From a checkpoint of a small transformer trained on Wikipedia.
Size: width 128, MLP 320 SwiGLU, vocabulary 2048.
Each number is 500 + 50 x the weight over its row's rms, rounded and kept within 0 to 999. Layers, rows and columns count from 0. Numbers have three digits each. The size before them is the row's rms in percent of the matrix's.

# layer 9 MLP down, 128x320, rms 0.219, rows 0-127, columns 160-239
095:497551467552548490515488406406516571487513563562531503503431543544534519507446494528511443499458535514454496518529462468539629499552553427466442485521497502433492453482469546477468496504458530518531560495506462527397501619614534596446531452
096:538455491474481555497588523489472526478485515490490508564543541487545459474504514410518445521459516556514551584452544521469461470489466458475477519537522509457469464535483431485502469533484586524561496524512467539534551520493468473603563442
097:514554482650482552516415505496486509556496550551571543473518470502480440474573423519480570521483494527463465506477498514463462523440608552558513541561463525474579582488448480563508461501460520418430494481495469485529432466489587570501524518
098:431526530506403532545568491509534471574530467568529528542432505504509493493513417435518427516465526491459483481521532465482465443543493492455499487536515559537462460506583415529567545487478414581489493509537455437636526466495509547459423572
093:471532630505537581463500522508429447577477505463539573511483421412504586509491520512592579388553470597439449586496493521548494460468553529584501477532528436492443495509561642475556490456433492546495486477494529542563538489500555443584514471
096:470417543436456471491564530512481512402603478538512531556570431537539601505450428482463556440514448464407562562494578520518555526444530370554582562571515428470546563506524514564574572609475445521521595494465546536467515587550514538422566479
096:481402432405520524484517515439497471536376466518541540520614444544465510514458593483438527517523552425398421508437477497530590513542506504413473543460524512489517474560457508501499450581530603410525490458523515525432530481411557560470539507
106:490488510505504510543582524511556489517461527475461495385488536471575570412580520408459468458556472502466450578440449539471494573496486418399519439471477535473481552393507512529508495548565465522440487528505463475535544367548534427533489456
096:490485499504487463497526487542606472527482504484454406527477476446564533598439514522469444550451438460535461483527508583516484443428514519541468577497451587467539497524476506453485573531502496516544492552480444568476411510560467431518558586
095:588540597533430449505495543475437494493512405459467470496463476567501507535487501525555532492376460594448596521505567446507443453482568499525531489460475532566481418586542539497552461553452520529550537497604565518502454544528569543487551489
101:592541508461456505616480544488517458484479432480534528466522502470478560443546471473506512368410504431475486552417502587527521507475519606417483562579525562486601447457461443504398565500479521539469437510492478514496445461522565450389552441
095:495496436532355527475562563504604543419539587511527500442520461462528531605476513485557567420470581519489538455501456531538436551493553486491478555530491555455440517535450475525403527551486509408568490519572503502539549568436436542476508506
104:451482519453503454534491461543564525473479500488502515499430532473501487537536526493406554531427528499510470492515421587575446505612417396511506606491492490391569541487507515514451460418506415486572504515522464499531403474557454436552448634
095:384513493491527497602455664520465502486564495498480471466448445463484391537445538475526541461484487522434488510438594472510545492533546464491431542567498473401421446479520351424565593528585504506443502502551431465501442575493461475412546430
096:576552491555529485549479482483488476602483460432462394413575550472480556545546479485504482504513452490486414397515489506543531446542446535440485502462507507496566535520514523526490555441470440483635495496523557529478486517521481379512437516
110:585468530476539542421460455430559392523466506515484388444527553410572540503536545605593480494508462555532505464590496509540480445486581533516480462500462638442500523524551541436455572486412483498481448503475535487502503535487521490527510529
099:557588440512557477483469494459598463512562519430472514483442578480469478523531422584570518506507459488505515597498504457461523524510540433520545474485482466574545471483557519536501454509551522492473583495432551437499543532519468466454538550
105:424548447555505476549489495534496476525518545577500530580428493455533488462410503566435569449490390479510506552520516574508433609528506511550539503501427471433558399498515405504527480443481472518439515517415573446443444483395527480549493568
098:531486460518517515576459451526490555468536500485438485444581569485408532564538514492553479568508531510520407575567445449445528482526462526417484621513592526556518464418571491467556520541523551500529582546476540491518562544597552476505512458
096:492465567461540534551460558523462470523530512488572452381448517528528615577507470488480500596473479401490549533501559574498484567479607531512480441584525479551515495521475575627567471547553570484358594461611429572433551506478515448509569405
105:543499584486447573522493465466486553526500433594488468489439466526513532420559441492516509525506463410481471502561444535456536547544555578494554502431445524469553430414541432595481497446544471447426457526426449471478512482497556500505457453
107:415370564523533536532513577461517482436498466500514482499569412450551531536441520583549609537580505481444486467465528436442419391550481409464488510483498482506406470510502479515531469501509401500522433435395445504526478597437548428537470455
101:492410476450443559454475537476548504507540508500450498465473479468440589466483497504412447465482547533605489498459467451428536519461502456442489522582486528419503492576469448410507514528538507528507485368548511547506601501545450468493511458
101:575504447522539552460500533464473442418543487565591521555524470480530468447549458458526525402432534473575546482401427481483490416504527476442505469496552414502529448550451485570531458561454586476513412466484462538498465582486478557511473485
104:503469409445532603447488355441473449595474504554450531498408505489570594541561441486394561483500504437509591499428441484495552614483518482501510525580507490542500544520470500476506562514554519558520545553492591487548532485498548496482456446
095:522497417525460494528555561502427526568528440471572500534538449476534457453493558445551455452580548438525492499551557431546510491557456502535535571439449514583493416508532492585540586513611576500414428536515507505455552532431487489512541401
100:421520504464509471521526501469525383526447563516447518503535402507488464498492553553592544532521512497484553436497505470523530446412413511472504510453552544538495494533512529513605463540537442529542524419412464449603492551476453495491506556
096:499404431521522525497587504595418483534502509465467422502511514546475475472440411526434542499517530425547580522422562540469499470531540674473482484439426483456456521489478538495523472540519550445506490511501506486446520490485312470444434602
102:469504467437414467446485505493523537442515487428482483514513514532402500580418507432591574475475441489555498500516533484472476521507420516494524516563441497493497467494509470442504359420540434565513602362462543524422490488540542453441507522
095:516559551479577466446469431443534490451507454474550407529550542458463505439582500535471496649510515445476572434456445571530528505594536504597414527497531476509455418507445449449564502520527435472450551526389459528448467542490532501409481432
095:448455516500518485536512555581492444494490445517561479431443459498504510470553590461502451504542457569544443522416518520453583470383503517459419561578543445501514480497519519460475544480520401474490518524494531475456508465543477507436484499
091:488483379479503538531555530561558509515526512499496464486405484549546316462502409438525420429523575530548460465439491517549437604399454552506588513456556529602510533529503519458536525515453520523536521410472417507580443504579494466477472558
106:537375549546450476438513531580493534532447493518561457430449532521461520473467477485506545494484480577561401427468439539538470502503585532508498430550469486521451460508554514498416551471490477526551458573485480481454516424399541447529542563
101:472497531504481464577448502605443502551481554567486506436553503508521600587550477498538483511422498554511515510540489479533512461524524448548543545528532594528582503427460436468512535472488478535525492541479607519465497532515470572447578532
097:541476536541484520549533486554515388481470465541387569460582562516507598450472468467461475495560483468474410488546519513419477523588435535435489475355549423541458471454557637522601491543493499511503592555504522576515491544509558456635579488
097:468532492527563464440455557529439481593523435481468462576486572487434532533501443476509613391564523518577489511591514462623475438544466490533506433524542460395563544474493405462406493507454512479420381434585576494512625555472565518573565496
110:542502533496426450508499466508515445535552573484502495514518506468591492435442500616461435531473503552562533519538500475562478545425442471554636447519563456511612457524523456459492463577481439515423434530414439474454518520521527481585467565
129:502486559572585503406485506484440526525428478467486561482465440531510328507494413502504532443492482460482481486538523520512568465605395537546416486561463502572519473598406587579580519488590540496486535514586534445585494469478535550560501514
101:483479514508530461488511579371444486492421546519422503520541485558469489488541577558544516436509570450456523485504479516458423483533344540481479457428498551463479559600579530527534578402501528394458518440535507503505449456545477500512565599
105:436562512479433519495572434488486553516556491523473524517446494456476604513478584526438485439477520532463499557480480559455483488526541413424447552502453483461579522588513589535434533540484449518431518605487481501557572561466558426427496543
106:438502507517513559516508509515493598496520426457513506488509513478430524504381525536385479544565544441585505461481536556589503468454488529506468481403618557503479489536466491468590430550482457511574498532538452424483509510557549531528471537
108:519548544502490499488463484527453543551585492527534514485471503523520491545513552538391410542475505450523462500522519558559503458462522414540521549446504490518477504522535449535610590573496476491483495542404498524573632542506532578511521504
097:506502566614435536554471473494467505445517506448491532553588602487548556536552435477566548608493567474516479484484495466508501586518543522556544532430494528532539574461521506454507483448425546506447483503465440389569441393551581583497397502
098:591516452438454516436466422532502476520444463342523447512533517478605522444528451499587425521524554555572506554421481496433391495472480546536476473419514427502467523451546481611479478457466546402581575458478509521553496586455462509525466587
098:537545503666555477456407479518480519412580488530543442475525492431494478567519515540575464488503414499514452466495457494414530456475474521511544521660521500542535572569392485490435485416519513496475461555587584482439440487544516524454479604
097:534458571539493446392513569477444445494527531504512546519532513570433469507497449491471368454538541618475466444624432555533469568493519471596436396484558589557488486469442598483490487568581508625590432524480510490590453547496555412537578423
100:421496455495510562535552501492508560452431511504590496501485463454518512380386417485586538499460466506405504446449509571470518498503510502484438578490542477485501443498531495532562468572454436566612606482550579476483448510519411476426587472
102:543552481479405503463444407576446494510506474440410512533461460506502459356587479630439602569554526479404547463520519550563472510504440574528627570526492482517480516552377455454462512545477554507472494477494519532519595560550508482517403507
103:578551466514552575526523443525494515441489602515443498516517429466524453525480515436528552503553528533548531555478479530525555447487567604379449462454464528477423545485552452482495470489432544553591482480554525577554461516515493469552482540
100:524543543530544460517593365472451482441491526603435471514530487546601571411454539527509487479477519390515485444497463442457460561491557486521501418450438448507523513465487605447607520500408443543516510549522465542567460560516517567442465548
095:429528478469462439507529511521451487490459520494505456485547438613486463474569514483380511470512469600485520519545554423542501431464629571526555535469419512400493549564486434526433414490541593442472481470525452525488439546467439469472457510
099:613531487490550528528488515531513582476450507513414447527517511552506524507478418500553515499455659491425502544504463476427497514514484493538467517490542488492464558478497523535548470446570468519469513445447563392496403506550455494582432552
096:465471445522540483520423464430465420463466480486480496510463544480433369526585603479537378442531593508448490491490414534463444537478560476440471509490515466489487518372457396517518536578528517517447502535440528559464465587532543509488499476
103:456578634450521537492480553587447503501519525424486512459485489535491476457511504525498479487530484519453533627446481450571475490555496477565473440609479529489496475528523534377556550429409507548484431499423459510466471414539449528528467548
106:481351507547500431568530498553473380449440509479483462426522580492467418564450449502426499493577482687575481482521500534566410490505474481537601502567476431523417557492482478459543516440484503386595484585463535495505534503471425560504575536
104:439580471544490502496440485491529532477520515455561512424474517541452466498536514436480505561490455575423579498381563500508555563449429486434495466454532504511451520462517512532446542491509428553422519483499462460531508460517516516420531433
100:526577569419459384487540462503414500444481637516518528423482436526427482528506449493501478447403535463388541517478461529520429449500384495538471439462480483474547510512477539499566491521489401518529522571471460533534457520539412490528442535
100:462493439478564490495540489503438471471613550422547537515654520511512527486552522519504425473444515404462418501521479534445495515515545550394472464516541526404561442402522464528508458501555546515522500485519492534601476529471448577470512511
094:513565418444483629506553383467476450566499570610522429498525477504484491406470503578574455534494440453543565488516534510520513524505446471469453405499388558484526561491496609404496467488499503520521524489454593591463559537473419400487508452
100:471486457524457516472497474437570545467565432421504528509516610490440490532418421493552455547476612547486410397416523418512550470550580454425442472430480490561439491460455433589493564543498517570551479549510553472496498461405513519510472468
107:467457484507521544478541550588486505562520433562479517515424506541474444422483523456554522488546495470473592536585463411465517483455480414504435412543517518423401416508491568450480434498515527536451454543549594481536578448528532502457427417
095:484523417473554500462594485486569556519470461516429537436509578525444422532493440472503608500495626475550515531541508475484483433473476462494485460497570498579463433462520529507542569496508504546438550490615498453473467474496564524452499506
100:459434541513412470458515552566547511428581566594559582493445573465491517492399552491464487396515548506460552434510511518428580517484522479479480488478449501569438452507471492485460504500644535476481534584403431536564524494508489442590539602
102:489488388519409568541464424486494563489508567515458482565605469389457476475569471497466402523496497450545441499475484562468527550415398463425638542464514520438470450464556507514453505438442556408457442521533547487541456595451473500561485531
102:412536527521480496497533443547469417447453564527515550553459522498575613388499456508548482526440462580482497522481536540410475487485539551471512576512469454482515486546523413468521475512551528464587523507339484453449607590533427560514434497
102:606508590481408522432499521483512586444499488490518502545539462493475591449454493499442506512466508503549465506565574511469539529543529537472509477471532454492505490475498494490500419483586455470585513630497528509539574523533547391522422482
100:494422489532473498522536471529610513498478434544415530503553511525483424511374528486500546582526426490477436470497419489486516490484430462497526517505422494517531541492546486500485456529420454508489570558535501576514485507512535517500466531
097:475462502570609511492509532507555543557509653486467446466438532585439482544496462545537519562494491461519450600471626482432522603487469461400458592424513533635438492497449561442456444462471504490538524512459496538517512501581515509594547531
098:494442572455433502540529549407514537408474514559529381567569448594477523477603535573526557541492517539488512525446476533414572417506470471519478439467462454525465530511469543507515495423408468460504546483521509529466542514533438452481464504
101:497539495578590465589488402479421515540482532503569499476514540465531423509509445556573465523521426501551505481439517500483571474510419486517442511512483510514434531630487532518478484433432590479508438535483446486515477509484468475441512437
104:502493462621471391488458492459542510449495562527433416487397524587517445510578468486560523484439533421487473477570416559458531456417472428541466499465632497441492557547561538546473504475519420525516489504568490407480400470532549466484451539
098:510494506469537408476529626390495447528500475541525498506573574512559528481488597647468573462565464544595503492507525471471539459527528453496471446517449467482541517496485533410482508506491595523465493439618487507375561433398492419494441440
098:528395454395558552540536400556583490509512533510558438566494635484495558471534420482476447516515530388548418492516529474411546536487510560504486436520467393541491590548600500472490481504518538463588507417583496532539449438519573449472532555
100:388580516523461551547518466510449424554518430471602516528435513536474528472449524630481474500497483462460478463515520520492423542465513524499450480522588588489512563533429427508454531646570369534505517484458506524528509538534477385509542508
098:510531472561513502539537505474485487451399493528433513534461573538468620494459474531462537499616491510503442473540524520513460549476586551633419462502545529489510553478479449466594517437522413538472471534460433543505564408577571547518481498
105:544541479390542523464537555535498415493543428493569525577422522519485531543441492492566545488594395485506564444602515487448548536476496478477532465558540479555498588489482493440420547479488512446491437520435505466463434504451531532478538483
094:488541467524579477487466536513506512433532489492379494551538513485424554525489416378416391496509459514497516413604627436512513590538489534519540438588488470471502517533477505446497512577611531481483448505568533635496454414498441480527472395
092:493361519418457550511591513451514447496517419423507570551467469433486493462499550417538488564498540457456507451509600445570443571507564551502515453491485422456499476400435495528476426510527457434448535465354532586485528565535454492470509486
099:593554407413532507500588473529507484528445525535596434539431467467497455468473423532488461509452461476427581494411590464541438559536434563461613509484479509500546464524500524556542473589444511520491455532438444522406528533380478525466571487
094:579511470564491422543387534502515519533400509548525464407399472507490522511487525502479529526470536564551521487483462517531506574410565563439499634469604571533534505521493417499502573494459529496410470460520497495572498489585524486513478551
099:389479492471520499479563439502572507471511468457450604467640517558423524498420593472462590471462508448541469496470533522575592466429484485471506495609447514445560475420407485414515476499543535594569656486555502493501460451452576443459435515
094:544477476417426488530464529490509509495549516581499450573439490480565461487580556497439505526561442386575578463469506466538459499545536478506493467460537460490547538531524558478476421550583517488521451437507479479368570499406502523543616504
101:493469517586571443430445560398504542434544488444424477355458488507574501493537552468464549521477518555435529474477469545475471541434569542508491483508581457535562488521474473650519495453368478424550544508396457469485476431521496476531520537
096:488470520437567423481512502466569460575428539559489609513541548519474401486581481357496500453554482454488544497603518477512527475622464481440546521497440473536466582465506487464444445528515531487444487535439492580551438416532486534480465448
100:452558579534554398554489561480462489460362498398473566482509444548505564438547431553507495491509537451518514579490475541513532490478559544485512501408502420439560534435496522554536446475443452386440462488466524441454499482433488569494464459
100:495486456496479484489564581484424569522606371497427557469473444508476488513566495511610488554565417501414572511569451456473421505495511478573516487445563541494573418412587501510527497534554557471501450423600528424557499429481523563566498435
106:451547520474437432529595509470595504433545413506502510424386403544561395475456589539481402516480455554513594443443467466445476476490566499471548532505475561541491511465516482406485485471503530558535507532517476537522507476461389525497441475
107:522519488569509443430479573491546602600553446493433573514448616529430461522377536541533536492532446545592465528546616523492512474503495432487476560449461498450542545477512567523482482453517495507561496537575504515470533479491510533511460564
094:521571600486466476426405567535511418461579419485466511489480467498584466530572517509421447557552509533485553529505476535437526516528452511510504553552505576536405385485486506527500522540621463495504469490479600552518495549447495602472477439
095:522507492464529487590464498447558452533428526571530501459561547454498442429410539456471501482429439442449579560478496449441587463501507499469481487510458358471452482448521538525442482480565478465528461546376478515491564540558529486521546466
099:508534549520469584547527515545495532506623478534463560590473454454462473570453423489524556543501580522560420538536547516539497506578576583534507496387452530440569485557492515506515458443496505539528544496512525453497593522397490524485478487
095:409457501460476640500539377464480495477554627554432561558478489417647505484526561505471527586482569466514461494476579562469527412462595476645489533462479461404420521531483467479453520498421607572511492407523494567476453614451537471436440546
108:453510477483559460441435544510522638500495551444421496571542489517482598586493563519492484495499400459456522485546508535546488534529452525557485467525469523466445484368516500462475507533444523466526461538422513378494417438537493544513450519
104:445528503452437488483473523572496484483523552456495518493482439589516494538426631547531519517468503558407432471444443476428491476543518451564420573485423477608581478485440554581442474491565525486553509624398535449452427527520425473588522528
097:496530420466534437508503533436491420436434407549589434482490517527398465533484558448466467458470495673531443484517569388560575557487535472578493473549447454498448563466540424476462434539483392455511465454486364541481478422487457442454534415
099:473476499455586540507458491488496525433508492552584545521551529525409534468395519495517531450493508514503534430595485535502474498563495475515641483529499498534418544559538551529494512568530502569499471526624570556479548486632489489542547446
098:495517483506585521421572559563570495469469571501531470434388492569498569648552512487497521523406458478555481480505486493544452489502392504486449457544528445611499425460502429558463482442521468474465437593523605537490487517579511446458517551
092:484499477530422471616488484498422531465449567483490508493515503483476522481474521495472428426521529532436523405446497530493492463483470532456535507461495424567584526463454518514509466495522524450480545422539482549437512514449450501425500578
107:506542469559566384459540564462579560552494554553511558437535507513530503529468494566576504473500464591517511497522531387482468533504460492540589604643455584548517532481417446463507513556502563501565457476601435437477458460509421541560578570
098:494385522498535543549497460515472484450561506349508456557512512412541496465507522442511563484498499533476482488437474605440454520497464469564477482469432494362466528576497452508488536557517564480522613504527536538541555440450610533496489423
105:482428502533408396440453550471581514427493435578477586542444468498478417411480541384465534490570408518568527532496449484451499498490362454510537543520492489486502558481588527506436459490602492549462480516603535484442453537502568552486482463
096:510514520567545442497458543431410530551468523502602455538506570454448491446469490456502442511462483622497540533435421440522566499573498446550501402516438508452588481496442476440519444450593529483549546440573510486548483385563452523443417465
103:579543447481527486456440526616417420508475505538499438528507519578524530565476516483468505481595483475445476549525597502593547447545535474510521564471532453672441479570461493498432484465464444546372440512552519548491490443453618506515541486
097:500454475556470459531458473501546544491534525585525483487551545531491505463447536480500517455410545442557481529427516543549481518451466492401509546595455493516413510572585470436446481509523454493501580542470501567534521483509488583445546517
098:497489465500490472532430513448507612432519396507529545473550498478434550626546539567459545554476524589552533470545499486526546370628412463584487586475515479473432616471493532580451583439526567538504464559465499441480541525480498487544496490
098:518594529486532490453533519482525523573482454609466447498556398463476534477564500591551454529418546452469498508494448476543507463418459483491551491524621434424512464574502509434581586460452436511482576563477476436550533483573463515474562513
096:483476556562548482556514499411527496576478481453525578547532451495481502479510457432489527425456499511439541586567423516553478481513478520512546352491471505421546490516398453493469449482412530480520488574478527430459518515545445450485518519
109:526490607491456509534481571465538585473500496498462605507568567431462495425515518464487542493571466568532535472503493515429460471541512577485540490550495522522519393595604576408431528445543446492533484467363445419508477519529489592531507504
100:524465526395503515468506444478466531560427536411516515528586523503464437587551501473553465421418505504541513515553503409539528564491482542487582444418451505580529504465512556524513554490510462459446497498517530429510470596533397475435561495
106:426603467549459552461538567491504398529536548476568463520523570531579592500570496421534469493585544512463465506493431489499488589534545510489475466521585517452520447546489543555478439510446571513568504444567464492490473459444440568548506414
101:493551525410611517522444515571465492536440482544462478361540438489535541614587496471557499552541491516610440512444422531494490604517468513535512481500534543431487531469572422563498522456457487519435467531499513496408506521529369448525481488
097:554446480493520538483568537545479499517432439528478510482495478502562476467454479616490485445427538480489507501511461491393561475415606534442494477447500534580482508454509477522457535409425521477450507466504583503489570449501455477535501518
102:511539492515563515489440478482419533412492464436533490537528484499460452538613564465426406558501568499483463456438498457481454481450534481552435530531534529504493526483537516535470598535498511385547490461582434466522544498495577540460460502
100:438441464505461504526472451495532447567498500356558596487426590452550441576530447432468547486500472509509503457409554405563436467455558486472507531574574400477495502541530555512510461415424516466441518546568490537484507492527485511509473523
099:486541580537571514417515384503532560511533542448477461513439482543576428605465447526427516522474561515500524442491498492555463428515447545500427501544486564569560531510589503539448487545550578607477468504528447518501464424497511565520472492
106:431552435528540480415428435521510548596441500494549582522511443518589505500536544526496435524481495465459466481527439436485446590534509492536478563519474430527521542456516549517537497607589460535453495413592449468472454401420546470492508529
091:555469498485466453509491418533505538583527471513546547591592565497532462449500461468539589604457546488517652447462559507431478442420582551461471481449515525553422516452444487524497545450457445471485565540446456436514421453411493647577502597
095:500394540537454485473496458436565483490528494563503492610513488425463530480560548484502469533540530421483463464503495543495521528489485523557413463479419542522528496584499493489473515469528500490547556426462463400454439549492527570587547557
097:532443522504459486520468497495570554429480529451406424574528464605441515436560576482414514487460474461535514459491508626484485488447510497477455542510498624479532530465465474378564462476487560580505511537532504526525493576369540460537491439
100:581469567475552559486529535523495486450420433494604541558480531516481545523478555545544519512591521488543527520603472471511550538455515554485531474422409505512479521482585534450511527554453554551494482420509498486548458441500552422450551502
095:551530624441373478511448435514499438580674459478471486556450506444434481427569477514447465546476441504501440517531498550530543519601486456490567482496472480518444481454466492618452562543438526553492459465459532492552573478487480569522539463
097:590515493437441660490624430564475496589467506530548514457482429510502470535456418449537482489489352419553475513523608469533543454469532544403526507524540484537544571466481522582530522502498496500441453432598496547410549528508446510423427474
096:530486476496469443521463404432578541461492520402461406547450510499532620404503481523470476500482502514523583571494543444467568479541552546484518515484525452483516464533400516532497569390487503593454471446436502508536516452401474493400476522
101:493550470452429582451461497517488474538540537481595489477504419440529456509531485546495481517471544488461441569575552484593528475570462411532559509414527620491495564480535491546490507446436433459503556488447481500481478485519507382464457514
103:463482490502517468514344513461479531528564586498417545559471449550528508677499503443432540501613494568513515555426472559578492527460450467556499496466434568545511500544480444516513476531474493329449436579486440532546566434465504564521425460
097:537466496445412547469552474534497468506467526472449406448452488388450468504511569548599466559581506531513521496561481466573525470491581568545438480414624413510539470407381458527589497428490497536466494390510527497458518520552506505566560424
106:474537486446579591538485501492519497506441579478538507440477462498589456525536530491516509478527507460476385477454460461540506559486437500457458477497504543501468421532566532455553497533470484539495468494507481492451430522493549479408469439
105:604529491477508432472462616529420509492379394498500517429561497422488392492514495387497452479484537536543477544498479521505455468479491442540536454510521493403500502526565528491427462473505438457539554422588454548494507422447520514499490419